{
  "vocab_size": 4096,
  "activation": "swiglu",
  "norm_place": "pre",
  "rope_fraction": 1.0,
  "init_std_o": 0.0,
  "init_std_up": 0.0206,
  "lr": 0.00636,
  "beta2": 0.98,
  "schedule": "wsd",
  "final_lr_fraction": 0.05,
  "train_tokens": 144800000
}
Each number is 200 + 30 x the weight over its row's rms, rounded and kept within 0 to 999. Layers, rows and columns count from 0. The size before them is the row's rms in percent of the matrix's.

# k: layer 7 attention key, 128x128, rms 0.165, rows 65-91, columns 0-127
# q: layer 7 attention query, 128x128, rms 0.163, rows 66-92, columns 0-127
k65,043,186,206,216,179,170,245,159,218,238,158,184,270,205,166,197,193,157,175,170,170,183,200,243,185,211,255,145,190,204,180,225,173,199,176,196,147,179,179,144,174,197,219,203,206,200,171,182,169,226,170,171,188,207,185,158,153,204,208,187,217,212,207,191,194,240,204,195,183,174,200,218,233,190,190,221,126,157,180,206,252,205,194,141,198,202,200,198,232,195,157,216,130,226,234,170,151,211,219,174,238,171,173,196,240,198,282,241,192,212,231,140,164,196,164,166,198,194,221,209,141,208,175,223,162,212,205,233,265
q66,038,213,200,252,228,233,184,196,164,194,217,192,230,233,229,235,211,200,148,156,246,197,213,171,190,183,211,169,260,154,148,193,138,197,236,156,183,257,249,222,161,252,200,174,181,159,222,249,176,179,196,203,176,216,175,173,245,208,147,199,152,207,213,183,213,185,196,221,146,251,247,195,200,137,181,149,232,218,244,206,199,200,202,255,204,177,168,227,225,234,195,214,135,219,206,148,220,166,203,202,232,196,202,188,230,203,250,206,193,198,180,166,171,142,221,188,192,194,175,189,200,232,229,176,194,226,240,225,181
k66,041,162,186,166,167,245,215,207,216,227,190,220,237,226,179,137,223,177,191,174,178,181,204,237,211,212,176,165,218,188,141,207,167,186,148,208,179,178,145,175,178,117,145,235,259,240,174,182,267,251,220,170,224,160,239,211,203,225,187,192,165,210,217,229,194,237,244,212,231,223,186,181,217,232,165,170,204,182,172,149,112,193,178,202,141,194,191,234,173,186,222,183,245,175,220,232,190,198,214,235,221,186,216,188,221,182,199,247,261,195,223,186,219,244,207,231,183,220,233,206,219,204,187,227,192,173,183,199,218
q67,035,189,189,119,206,255,190,176,193,189,163,204,232,220,200,206,205,209,199,213,226,250,211,183,161,168,156,158,242,222,165,180,215,181,178,200,212,132,186,187,184,236,204,227,215,226,284,253,168,231,214,177,200,253,191,197,247,164,236,141,172,182,177,238,204,234,214,141,202,223,179,202,198,209,227,211,147,200,179,210,210,209,174,223,225,152,189,199,187,189,168,173,188,238,171,253,197,204,141,144,222,216,151,226,226,193,208,195,207,109,182,179,180,186,188,176,196,200,203,195,133,223,192,177,189,162,170,201,197
k67,039,190,160,259,198,171,139,212,250,202,174,182,172,211,199,165,245,174,205,243,169,184,133,211,190,212,288,213,213,226,242,180,174,256,204,180,176,177,240,203,220,194,217,197,191,211,216,188,173,171,224,210,206,194,196,169,146,223,209,223,186,245,192,145,185,140,209,222,203,181,170,219,243,145,196,244,212,221,183,206,184,174,178,168,168,197,209,195,209,241,237,204,183,175,210,193,189,232,207,188,215,201,183,194,199,156,262,267,196,231,158,218,221,181,166,222,157,185,153,260,158,151,209,244,189,225,223,176,155
q68,040,213,203,173,165,236,181,199,167,164,207,171,233,160,221,209,180,158,222,177,174,145,233,189,235,214,226,189,182,205,216,183,229,202,150,256,217,262,232,208,232,198,216,203,262,214,247,219,212,148,187,144,233,182,208,168,200,186,282,170,191,156,201,169,182,273,212,209,184,239,149,243,189,219,172,210,173,205,206,187,203,228,214,223,219,186,182,228,165,230,259,184,220,215,147,210,248,211,196,173,175,236,205,222,210,217,194,152,162,175,191,207,203,220,257,180,200,146,153,191,237,238,211,210,175,256,222,191,176
k68,047,189,143,289,213,192,194,203,174,219,160,169,184,183,244,187,219,201,156,194,206,230,214,202,195,198,188,148,193,204,184,181,201,212,181,189,148,192,173,207,175,242,140,144,187,245,226,196,189,173,182,193,169,204,195,234,225,211,164,184,175,215,159,148,253,164,156,181,262,103,192,198,177,156,167,226,195,160,211,233,261,214,149,257,190,208,232,174,250,225,194,225,173,254,225,194,194,188,211,201,184,204,214,178,244,200,205,196,215,205,249,239,214,154,226,229,176,183,216,208,223,186,213,173,200,216,197,248,196
q69,050,254,210,217,260,194,173,197,185,206,241,162,210,201,179,290,274,214,268,229,206,183,197,207,172,191,156,172,204,201,206,177,192,221,201,245,188,218,210,166,240,247,242,209,214,262,230,183,225,223,254,254,213,250,255,223,270,154,183,212,197,186,207,211,184,244,204,183,209,216,181,169,219,151,206,176,206,224,170,188,231,209,196,229,170,205,184,147,201,221,203,174,228,226,152,201,200,206,146,137,216,206,212,192,198,180,214,185,177,213,226,244,133,203,188,165,191,196,167,182,160,175,182,188,174,191,177,198,174
k69,049,199,162,267,164,158,142,152,238,168,179,268,238,243,181,142,195,218,184,140,198,176,213,243,222,208,199,199,199,171,131,201,177,235,195,174,215,188,143,217,176,196,191,196,202,199,198,204,152,202,125,222,163,216,151,172,206,239,175,221,212,202,166,222,216,157,229,244,201,195,261,243,203,260,248,160,240,184,197,161,137,180,204,202,184,199,189,212,153,221,205,238,239,192,200,202,204,186,233,186,190,198,189,204,192,229,195,178,214,194,151,205,173,204,229,197,211,181,246,223,193,146,217,226,196,216,218,166,202
q70,051,227,160,237,234,168,155,185,182,207,295,242,228,179,186,227,257,203,273,225,175,195,214,172,174,197,138,184,205,225,213,198,181,211,160,218,174,238,172,199,240,237,150,197,183,225,207,176,201,259,250,270,225,193,266,223,188,186,212,202,180,201,180,198,147,218,206,250,240,186,236,204,161,240,243,196,221,199,237,194,201,166,227,223,175,252,193,193,206,214,206,161,242,184,178,171,202,174,164,211,196,212,195,215,179,184,224,218,219,208,210,173,168,216,186,188,229,219,217,210,201,142,223,170,161,252,183,182,152
k70,064,214,216,144,159,207,188,172,241,208,166,230,225,189,156,204,195,212,171,208,197,146,184,229,176,255,212,297,195,204,162,212,175,239,222,197,232,196,195,200,209,225,257,230,259,136,188,213,212,201,200,162,212,197,209,178,154,145,203,203,252,189,202,212,184,168,233,250,226,209,217,203,221,270,204,142,203,256,213,196,202,176,217,137,196,193,151,200,172,201,213,213,229,210,233,205,231,240,204,200,221,213,203,231,152,169,156,245,188,181,152,190,199,214,211,206,175,205,194,211,172,157,205,229,241,225,130,194,232
q71,052,191,208,233,189,226,219,213,210,221,198,285,213,200,154,164,172,171,107,155,215,214,179,181,180,197,231,209,191,192,198,248,188,193,243,155,240,163,128,198,135,218,160,229,179,201,196,193,161,227,182,186,169,190,183,201,194,217,202,201,205,227,190,211,203,137,143,188,167,191,286,182,153,247,227,240,194,207,225,206,227,229,234,169,178,232,184,203,263,208,175,174,191,173,193,150,160,198,215,208,191,187,219,201,229,257,167,185,258,208,168,189,227,174,185,242,214,192,212,169,234,182,201,225,220,179,211,193,201
k71,050,231,199,150,180,181,202,280,184,214,230,180,177,131,219,238,222,210,224,207,242,193,189,177,194,154,156,178,225,227,234,207,218,189,231,193,203,189,246,200,231,174,285,150,149,157,208,210,190,211,217,177,208,193,238,194,189,198,181,204,184,190,213,180,205,220,213,201,227,208,136,182,189,153,192,173,217,197,151,193,235,208,158,212,223,169,217,206,227,192,171,209,212,147,181,274,221,181,200,193,228,149,228,236,180,172,281,200,192,187,231,228,209,196,176,173,165,209,169,203,213,225,222,157,155,213,207,271,137
q72,051,247,187,146,223,177,142,183,187,174,239,138,238,157,224,262,231,216,261,207,224,172,216,209,158,199,125,186,184,237,200,210,168,209,185,214,198,168,217,203,282,268,190,199,244,242,247,192,191,222,187,199,186,199,226,204,206,174,185,212,207,176,200,206,166,234,219,232,236,180,184,204,228,207,175,152,219,197,209,215,213,150,205,195,164,206,213,224,213,175,215,222,228,201,176,241,217,209,189,208,192,228,229,188,143,161,199,189,183,221,279,182,143,209,190,142,224,165,205,186,173,212,216,166,165,209,200,142,156
k72,066,205,163,155,160,171,138,177,279,252,189,240,232,173,137,180,194,158,189,203,217,149,163,224,182,191,252,219,199,191,215,172,198,204,212,201,199,220,234,190,216,191,227,197,230,164,228,197,213,201,231,189,196,206,210,161,174,160,167,162,203,200,177,170,206,183,216,238,223,187,225,175,207,272,210,192,194,225,219,177,183,239,231,124,184,187,152,213,152,151,187,220,200,174,224,168,235,226,232,182,243,208,184,230,212,165,169,211,208,154,113,205,177,211,209,222,197,207,257,195,217,204,251,252,231,215,169,196,237
q73,052,197,221,227,240,193,192,215,228,222,150,229,186,188,164,207,197,149,205,223,178,195,178,181,240,220,216,199,217,161,165,194,215,223,235,144,251,194,170,200,191,213,155,225,204,177,166,175,154,174,155,201,147,281,201,238,165,199,239,179,206,215,225,217,195,143,170,170,179,211,253,266,171,225,210,216,181,192,227,220,211,194,234,199,172,227,183,202,230,154,160,159,162,189,194,176,154,242,205,203,198,170,158,231,179,271,193,226,273,208,174,181,234,139,179,239,236,180,207,207,244,225,201,210,175,178,162,186,212
k73,052,197,236,116,185,191,214,213,186,175,205,173,194,208,230,224,235,208,219,203,224,220,198,179,181,198,149,178,251,173,231,211,215,173,207,181,179,210,221,159,149,242,222,151,163,206,218,226,177,217,221,228,260,125,233,206,251,219,207,196,192,193,249,157,212,239,204,180,183,182,166,138,183,146,202,240,230,178,165,193,212,246,169,208,231,222,284,248,253,230,162,214,139,199,227,216,183,174,209,197,221,209,164,221,222,177,193,209,205,236,202,171,208,264,162,211,178,241,186,172,218,184,225,188,193,213,206,247,197
q74,068,232,226,192,221,190,130,188,143,172,243,159,234,197,233,233,232,176,252,198,206,188,241,226,204,216,161,184,193,261,179,193,193,222,198,185,193,228,228,244,244,197,211,203,228,229,220,201,233,218,220,185,222,164,208,207,205,183,192,230,216,147,180,225,178,202,267,221,248,161,167,203,239,189,172,132,181,197,188,213,214,159,178,229,209,196,224,214,173,221,206,257,227,206,196,192,196,185,179,183,171,245,244,170,168,137,228,188,115,228,271,203,158,209,184,139,216,195,168,194,175,167,229,174,204,214,185,166,172
k74,078,189,193,160,189,192,129,194,269,226,195,195,210,219,179,188,171,184,187,203,195,147,179,245,213,228,211,215,199,161,199,178,192,209,183,242,216,198,232,166,204,234,199,193,224,172,230,183,175,195,224,219,198,208,187,157,156,195,174,168,156,196,170,217,198,188,208,241,191,203,254,207,193,263,199,149,248,241,179,141,160,190,252,131,177,193,168,219,199,176,213,235,218,193,259,194,235,195,196,148,215,232,179,224,207,135,154,197,190,138,166,177,219,220,218,193,192,214,251,209,203,203,234,292,236,181,170,197,240
q75,046,174,155,231,235,198,223,238,172,200,191,199,201,212,196,208,235,222,209,229,211,210,169,168,189,234,202,185,236,173,177,196,205,266,179,146,195,234,202,173,237,202,170,251,184,211,201,190,179,188,172,236,191,223,197,233,162,190,221,177,201,221,224,216,219,151,172,244,191,237,282,217,186,235,198,273,239,160,136,198,213,214,222,202,154,212,169,188,280,165,177,174,255,202,173,154,198,213,231,251,154,135,230,224,181,149,235,231,228,216,237,196,216,193,152,200,179,204,238,199,242,208,182,207,228,197,166,217,191
k75,046,204,264,184,220,181,212,202,115,198,182,129,237,200,239,252,200,219,231,183,266,226,200,185,190,139,150,167,193,182,190,199,194,202,232,224,166,215,238,177,207,162,198,191,192,179,196,219,198,174,207,194,198,210,207,200,242,246,250,175,208,188,214,185,181,220,205,197,215,116,209,202,206,133,215,178,225,198,225,196,226,231,172,151,215,251,208,219,263,194,168,140,192,176,220,191,134,166,230,192,270,193,201,191,182,172,171,209,240,231,164,231,200,227,194,149,182,222,198,156,201,195,227,180,214,179,190,209,243
q76,059,187,165,168,183,198,186,229,242,235,145,272,155,198,175,196,169,176,154,209,182,218,161,164,243,191,181,238,149,208,160,209,178,167,246,209,188,166,170,194,176,192,127,204,226,173,186,206,150,164,179,166,190,208,171,196,187,176,158,147,170,236,221,178,189,172,192,192,174,237,249,246,225,234,177,182,171,244,219,266,171,225,222,185,190,172,163,161,167,210,169,193,144,188,236,181,212,254,200,194,157,187,190,172,221,256,182,172,232,200,189,175,241,206,218,200,239,208,209,201,208,191,193,199,146,201,179,257,211
k76,060,221,206,246,175,213,262,176,126,237,223,184,243,201,184,250,175,195,170,221,165,179,222,199,199,193,159,228,162,211,222,188,172,186,195,185,194,178,170,201,213,192,214,210,186,199,118,213,216,224,174,188,233,219,161,244,148,237,180,213,217,192,240,246,217,246,170,239,185,224,212,266,198,154,181,228,176,176,187,228,221,197,200,256,199,192,207,186,236,194,184,166,117,213,199,185,171,191,265,194,153,199,188,191,165,185,231,198,173,199,200,205,222,173,242,266,198,212,176,203,184,176,116,158,193,167,176,218,177
q77,067,189,204,200,161,209,151,154,220,137,222,221,208,158,202,174,217,210,230,157,202,185,244,233,183,197,240,215,165,241,194,174,198,244,160,226,133,228,213,221,226,235,180,150,175,229,223,181,252,187,227,183,215,204,226,198,136,179,160,201,182,182,186,172,208,212,219,265,227,144,207,193,219,218,203,171,247,226,239,219,203,123,206,165,210,157,231,186,184,143,203,210,247,141,191,237,215,184,179,170,196,203,204,167,182,171,240,235,186,239,184,240,165,217,172,161,184,171,213,194,209,135,232,208,227,173,180,181,192
k77,069,173,192,208,265,194,175,180,276,266,174,191,222,174,132,195,198,199,146,211,167,200,168,214,186,175,184,161,210,224,182,198,182,159,180,182,227,177,210,204,188,203,237,255,149,185,261,201,172,200,229,237,219,200,238,217,171,186,185,191,185,253,231,148,180,175,257,225,225,228,238,237,192,209,207,199,202,232,206,145,224,281,212,149,171,191,184,270,200,235,187,187,222,187,159,208,251,192,217,172,202,246,233,180,195,165,149,164,201,169,227,188,209,225,196,200,194,215,239,201,194,248,226,219,223,186,173,213,192
q78,083,215,217,239,145,155,240,170,171,216,212,192,184,206,199,200,183,232,214,192,211,285,182,206,140,200,174,254,168,204,169,196,193,227,199,215,202,178,158,234,165,157,214,251,196,140,241,204,162,188,173,201,222,204,197,222,192,241,254,180,180,214,198,153,167,226,162,266,176,239,248,249,201,200,187,166,210,181,194,182,174,177,200,211,223,185,159,126,200,204,143,201,244,204,183,220,239,197,220,216,241,182,218,202,201,180,202,162,191,197,237,160,207,272,201,163,229,216,193,260,176,222,218,228,200,237,170,218,162
k78,055,216,168,199,244,177,145,187,139,233,174,204,185,213,198,212,198,203,206,178,184,222,252,187,247,239,218,190,176,192,249,179,208,203,236,180,153,241,223,145,227,203,198,162,202,202,146,193,224,171,192,176,214,237,182,165,211,264,227,260,176,234,173,180,183,220,200,105,214,191,171,202,249,151,202,168,168,187,208,260,218,197,161,205,198,148,232,190,240,174,200,208,252,193,198,236,202,203,203,230,188,202,183,208,220,214,239,225,185,276,193,218,219,223,222,198,208,148,186,161,238,217,202,216,160,200,242,143,223
q79,060,211,207,225,154,196,253,263,195,184,229,214,153,222,145,184,189,211,142,212,232,281,150,174,187,175,189,225,162,157,179,196,194,199,226,219,211,153,210,237,152,207,223,225,222,163,220,244,170,170,196,200,230,208,200,207,199,230,199,197,168,217,223,170,201,151,148,208,120,243,229,233,163,236,258,239,203,184,177,223,176,170,185,213,226,214,150,152,227,159,181,226,197,190,203,191,201,220,233,152,255,176,226,232,219,195,208,188,240,185,174,192,226,202,141,202,180,202,244,191,209,209,185,236,173,223,217,241,211
k79,088,184,160,244,170,228,197,203,206,264,225,179,182,203,190,155,221,212,192,240,160,237,207,175,216,182,165,157,179,213,248,243,171,219,182,195,167,170,219,213,196,179,221,172,132,172,190,214,227,158,202,144,172,158,188,163,184,213,208,208,155,143,221,186,223,186,205,180,167,194,195,236,206,179,189,157,191,204,245,210,224,251,180,249,177,154,192,190,207,212,194,200,165,145,175,217,216,216,215,230,208,158,215,192,279,221,214,173,208,224,255,191,224,207,213,206,209,205,187,313,178,184,201,161,167,226,213,142,167
q80,089,206,168,216,242,224,189,214,198,201,160,227,197,219,202,227,162,156,182,202,174,111,179,215,182,226,218,208,180,198,223,216,203,203,248,218,218,230,124,159,208,218,191,211,197,193,181,196,217,195,230,226,178,187,146,226,227,170,175,202,246,235,212,211,240,241,184,137,181,195,178,191,222,185,214,212,143,232,230,262,204,177,186,194,166,194,194,210,190,251,251,182,146,177,259,127,173,217,239,205,197,213,166,208,219,234,179,224,245,190,141,201,240,180,216,231,166,259,209,170,202,142,156,234,203,222,214,193,235
k80,070,171,202,176,160,264,216,217,154,184,210,248,197,191,234,229,216,191,163,229,283,184,189,226,175,181,184,219,218,196,172,239,219,203,199,237,222,188,170,184,196,225,209,198,219,140,194,237,213,223,208,258,193,225,188,133,186,230,205,174,248,184,236,228,230,190,153,200,174,190,142,105,183,245,183,169,292,213,210,200,190,202,178,220,210,189,203,189,206,171,225,193,165,167,204,211,164,229,225,185,191,171,172,229,263,200,207,206,224,177,147,211,207,215,178,207,264,230,200,268,206,194,196,176,189,239,187,206,204
q81,091,144,161,263,189,176,159,121,220,196,169,223,218,191,172,249,210,189,219,208,177,163,240,192,184,192,129,243,147,223,138,181,175,210,241,202,219,215,138,183,182,203,186,240,223,191,181,175,185,203,193,215,198,204,172,220,144,187,226,142,192,244,194,181,252,215,113,248,231,197,220,222,224,211,197,202,188,214,210,191,199,191,203,172,205,141,122,176,234,200,183,200,169,161,174,212,155,180,192,192,208,227,220,211,154,177,192,207,195,205,170,196,192,232,241,171,195,259,202,193,182,155,188,180,220,195,169,215,220
k81,104,224,210,192,221,170,214,178,263,181,200,239,260,198,166,189,186,198,195,191,168,178,184,179,195,193,194,205,193,213,192,127,200,186,188,204,229,230,163,208,171,171,243,219,180,231,203,199,166,177,176,206,213,197,195,284,180,187,167,167,185,269,157,202,181,218,252,258,274,217,198,226,221,216,189,246,231,173,193,149,163,196,243,173,175,233,190,228,242,208,135,144,192,206,169,168,232,152,167,145,232,236,202,190,157,162,202,174,150,170,192,197,177,187,200,192,143,224,223,191,180,188,198,175,234,174,194,232,216
q82,072,167,157,205,247,254,198,180,231,238,167,237,207,219,169,268,220,159,162,265,187,149,163,195,171,188,170,228,242,174,205,191,178,182,249,220,213,165,181,190,158,219,212,186,205,170,174,216,211,198,208,211,190,219,144,203,212,188,192,201,191,242,203,222,224,206,142,139,192,239,181,211,192,203,199,209,183,178,201,176,215,223,219,163,154,193,170,195,216,284,209,167,123,171,167,201,189,199,184,212,199,203,199,230,199,204,141,188,243,157,167,181,273,230,220,228,216,226,194,209,190,155,130,196,215,233,197,220,240
k82,148,174,198,207,172,252,208,206,125,226,177,166,148,215,239,225,206,170,187,197,254,210,202,225,200,198,181,186,221,206,178,288,184,216,215,219,173,200,210,195,246,209,190,201,196,148,211,225,218,212,222,212,185,204,186,130,207,219,218,230,232,126,248,222,237,198,168,177,151,190,190,164,173,206,201,144,200,234,207,239,225,222,163,211,221,150,205,164,142,188,261,260,195,189,230,223,170,253,244,253,186,174,191,201,223,216,203,234,226,206,199,198,220,211,203,210,268,218,167,255,201,196,188,225,162,239,187,183,182
q83,154,158,173,245,180,189,186,164,246,199,193,228,198,188,176,206,214,188,222,200,168,168,225,220,160,210,135,232,114,231,170,196,196,165,210,181,204,196,142,196,195,208,184,224,264,183,205,181,147,221,192,248,185,217,192,215,164,238,197,113,195,243,188,222,220,198,125,237,237,170,245,267,203,197,167,190,203,218,188,164,190,198,190,172,219,170,125,203,236,176,178,169,198,202,158,219,137,185,173,188,207,225,226,217,162,193,193,236,235,187,174,202,199,231,271,215,210,207,208,224,192,156,220,187,206,210,177,208,184
k83,066,204,171,202,194,218,159,209,222,197,198,238,222,187,207,177,216,217,163,204,266,196,185,236,186,211,146,186,205,217,156,181,177,191,175,230,217,253,163,198,195,159,255,181,154,165,224,208,191,212,187,273,219,209,208,238,168,199,235,135,216,224,193,229,178,214,247,278,231,211,122,157,148,170,222,222,253,150,159,157,197,203,225,164,189,216,180,202,230,173,176,160,213,176,190,186,213,184,163,204,230,221,167,174,256,165,176,167,214,219,177,194,206,242,194,214,245,198,202,265,175,186,182,164,223,186,187,234,189
q84,141,217,250,165,209,230,223,168,188,168,150,221,190,242,214,171,202,197,209,148,207,217,193,229,191,216,186,227,123,237,209,211,197,202,216,217,109,230,213,238,236,195,179,243,249,162,227,219,153,192,167,213,182,233,216,208,207,266,197,211,216,206,237,253,167,216,190,274,235,174,240,227,187,187,190,190,188,218,167,192,232,211,166,186,212,141,250,146,159,155,190,233,216,212,183,183,140,173,215,211,204,214,192,162,204,162,243,195,250,203,220,180,210,216,209,190,235,186,187,257,211,179,230,222,214,210,166,179,156
k84,140,208,237,189,204,202,258,180,193,183,182,172,179,228,233,209,186,191,232,132,210,181,199,212,186,208,234,170,196,232,149,213,181,224,212,217,173,256,119,220,216,159,229,213,199,204,221,177,192,241,173,170,232,202,171,205,214,218,144,214,225,145,205,201,218,164,204,265,165,152,197,249,188,253,200,213,216,232,204,212,193,214,236,209,220,179,168,223,144,226,207,247,188,288,208,204,223,186,170,222,232,185,211,195,125,238,210,210,210,186,204,206,250,181,202,189,212,233,155,211,203,199,138,192,171,180,132,221,154
q85,145,196,175,184,187,180,222,184,171,166,274,237,232,204,210,203,231,190,224,183,183,235,194,200,184,191,223,195,212,182,238,186,234,192,191,161,243,195,168,217,210,177,208,189,174,214,204,224,246,198,227,174,200,201,220,187,193,204,240,178,185,176,238,81,167,240,171,212,156,238,190,160,206,189,190,175,175,276,232,193,281,166,190,182,188,205,209,177,191,177,181,166,148,217,278,171,215,203,189,191,230,243,245,145,214,198,218,165,224,259,205,213,168,184,211,176,212,222,179,242,214,195,246,261,240,188,213,216,209
k85,127,221,141,188,230,229,144,240,165,213,173,183,198,237,202,172,193,191,179,173,160,263,243,264,209,271,174,176,154,194,161,200,160,179,223,197,184,251,206,216,215,201,265,164,206,207,158,229,213,185,186,207,211,206,193,221,211,186,245,210,187,246,153,211,224,216,231,230,221,209,193,224,177,158,254,177,163,161,198,216,236,241,227,199,171,218,197,202,182,186,231,236,230,161,223,184,248,201,193,258,238,218,186,175,193,178,218,198,271,268,224,198,187,220,215,193,232,171,151,209,220,179,211,234,186,212,183,227,143
q86,152,126,161,145,189,198,169,173,222,230,178,214,229,225,239,171,236,215,191,231,176,203,191,180,235,205,204,197,270,210,235,162,190,213,243,168,183,170,189,207,208,212,152,150,160,187,168,211,211,224,177,166,211,166,170,159,204,177,209,213,228,168,127,229,208,129,178,179,209,235,188,207,245,221,174,223,207,157,175,119,200,221,204,189,203,224,218,192,212,218,180,159,191,226,185,235,199,181,196,240,202,177,158,184,142,190,199,194,195,176,251,175,210,263,231,210,207,187,134,217,132,183,178,238,209,232,213,173,183
k86,147,170,185,192,188,193,197,226,197,132,203,175,144,176,220,223,165,251,237,187,197,201,200,233,154,241,243,235,247,227,172,257,169,212,186,206,194,197,232,181,201,196,191,220,255,247,215,192,180,144,222,172,180,164,208,194,280,188,220,201,189,151,221,187,188,216,209,240,190,232,206,219,188,220,216,203,139,201,212,111,212,205,181,198,230,218,235,144,202,239,156,231,243,184,229,205,202,232,159,212,190,167,251,232,211,224,174,223,245,207,222,213,231,224,194,248,219,245,199,225,140,193,205,198,194,182,259,231,189
q87,145,181,204,234,203,209,169,224,180,275,215,237,205,210,182,203,192,200,189,167,180,168,246,195,209,196,211,224,202,184,200,195,175,181,245,216,162,168,198,207,173,204,148,152,179,164,234,150,164,200,219,201,178,227,149,196,219,209,189,133,237,270,164,188,209,261,269,180,198,189,193,211,209,193,117,182,225,159,186,192,177,176,206,188,160,113,199,197,192,256,181,197,208,205,218,215,216,218,200,194,195,190,157,152,181,261,202,206,265,213,237,228,172,191,252,203,252,199,211,221,200,160,186,182,222,224,198,203,140
k87,140,200,177,217,220,173,197,198,216,187,171,217,195,231,178,177,197,222,218,159,195,146,226,129,166,214,217,187,199,240,278,127,181,192,151,157,167,234,143,204,169,186,189,144,207,174,205,128,205,231,224,177,159,226,180,240,179,207,204,196,252,170,230,209,202,193,224,178,187,249,230,252,131,142,231,257,187,151,176,230,165,163,201,161,198,193,173,204,244,198,175,242,200,216,196,173,187,214,193,240,220,199,203,208,214,168,189,172,207,241,208,168,228,206,209,236,242,167,204,180,188,226,207,196,188,177,210,156,233
q88,170,164,168,132,203,180,195,187,181,240,253,214,264,187,245,169,209,233,217,193,129,196,204,175,250,185,188,241,137,203,236,185,216,166,177,194,196,160,185,168,215,228,176,223,189,199,236,236,164,201,185,194,236,204,218,210,194,187,211,189,237,199,216,181,190,185,213,237,226,227,237,165,165,222,221,214,232,223,230,231,187,183,175,201,176,134,259,150,227,278,221,238,209,205,196,215,211,194,187,183,209,227,163,216,221,202,244,171,226,203,214,229,197,183,153,176,279,254,197,222,252,199,191,208,223,155,247,239,206
k88,157,191,146,191,191,130,216,193,161,176,137,192,217,226,186,178,164,237,191,204,162,156,206,170,241,173,217,170,185,188,211,157,131,203,150,217,274,156,190,219,187,230,210,156,226,206,166,195,136,168,225,280,244,176,216,193,247,183,207,137,188,211,187,215,199,188,204,255,213,190,189,147,223,152,203,193,222,223,191,225,222,152,241,199,196,192,208,208,218,197,186,212,185,163,167,162,219,190,213,221,170,211,221,202,232,178,199,223,183,192,203,179,168,229,190,220,197,160,205,210,241,238,127,231,205,221,150,177,176
q89,149,201,159,194,228,213,174,227,192,139,214,209,218,230,211,197,186,229,246,192,211,194,242,187,203,236,205,220,222,216,180,205,171,225,215,179,170,218,189,250,235,143,203,198,213,220,239,195,181,155,204,188,205,164,191,155,163,230,204,193,182,198,192,213,179,121,168,153,230,235,178,192,130,227,170,222,228,165,231,238,216,211,166,218,251,231,152,249,198,197,201,177,217,217,163,236,204,246,240,195,190,228,157,186,205,254,223,223,145,207,272,224,144,232,244,184,230,231,178,175,180,182,231,242,234,174,170,255,219
k89,139,202,217,213,231,214,192,199,205,144,184,180,193,190,185,199,176,258,190,191,190,178,212,147,237,174,191,168,188,244,224,224,201,213,220,187,200,156,164,241,217,199,193,178,251,181,148,278,194,199,216,238,130,229,232,219,168,196,197,181,196,217,216,166,230,229,189,160,182,208,198,165,216,166,175,185,248,218,212,234,207,279,197,234,172,252,187,201,142,248,184,249,221,163,206,241,219,128,204,213,195,226,195,221,178,164,175,146,170,211,246,150,170,185,178,223,213,224,227,215,140,196,190,200,244,203,215,205,256
q90,165,211,185,222,209,225,203,181,188,179,192,213,207,243,173,266,239,190,208,226,184,178,222,208,183,151,208,237,173,196,214,172,199,171,250,171,167,168,211,174,233,182,182,190,195,171,216,195,166,171,204,207,175,178,181,203,232,189,198,248,174,186,167,217,183,228,176,220,215,186,189,154,178,209,159,261,226,162,162,195,171,168,164,227,239,227,189,151,177,262,245,158,232,230,140,186,251,220,166,214,200,206,271,147,220,221,195,201,179,197,212,162,226,142,126,217,219,179,249,181,157,247,223,215,245,234,176,201,149
k90,153,237,202,171,189,225,187,212,205,210,193,203,179,178,212,196,171,193,240,233,193,152,236,199,203,181,209,213,217,219,232,227,215,175,223,137,172,260,245,102,202,162,199,222,186,169,198,192,204,213,205,198,238,251,172,205,217,222,256,188,205,196,214,170,138,143,209,211,134,175,173,200,207,176,207,189,155,230,190,177,169,177,218,296,162,197,155,165,180,197,136,229,199,185,140,192,233,181,174,239,212,199,192,189,194,187,194,243,219,213,171,176,166,192,201,186,188,207,268,231,230,197,160,229,220,144,176,199,220
q91,158,188,219,201,144,224,138,234,206,259,191,199,177,222,204,173,223,232,198,188,166,203,209,169,173,206,196,153,188,192,203,195,186,228,201,174,176,184,183,189,222,173,195,241,213,246,220,173,196,212,166,182,240,162,197,193,238,212,201,177,233,253,198,234,178,193,151,173,259,196,219,227,133,239,254,187,274,263,187,164,264,186,224,202,176,191,182,163,181,190,159,181,205,138,196,216,214,216,188,220,157,216,193,192,253,199,218,194,218,168,229,146,168,133,213,211,235,166,204,117,195,189,216,160,219,200,211,170,204
k91,156,194,161,156,172,239,179,224,230,210,185,187,170,250,150,183,202,205,180,211,186,186,245,213,254,182,162,161,161,172,212,218,166,197,179,184,164,246,216,228,177,228,172,232,216,173,197,179,166,257,200,175,223,182,227,240,202,204,239,179,193,244,160,129,136,233,160,218,179,215,223,186,186,187,193,250,268,218,215,224,166,176,180,136,229,244,164,174,202,228,177,159,231,202,236,192,182,134,159,211,173,218,201,232,148,252,198,218,167,222,227,199,237,187,203,208,166,203,225,211,223,183,192,206,176,180,203,142,196
q92,164,228,182,219,233,204,269,207,195,175,183,196,214,207,205,210,172,183,225,224,154,197,140,233,177,221,187,255,206,154,210,197,216,212,236,198,131,196,218,191,240,197,171,225,230,223,155,171,237,212,246,207,171,199,193,238,279,211,209,222,240,226,225,200,217,159,183,192,246,150,262,249,185,150,174,217,223,212,166,194,187,187,174,193,235,212,231,248,176,185,229,192,199,179,210,223,194,172,187,208,171,195,228,241,189,172,156,211,170,234,219,213,231,231,157,185,195,162,214,300,211,198,177,266,211,248,202,193,174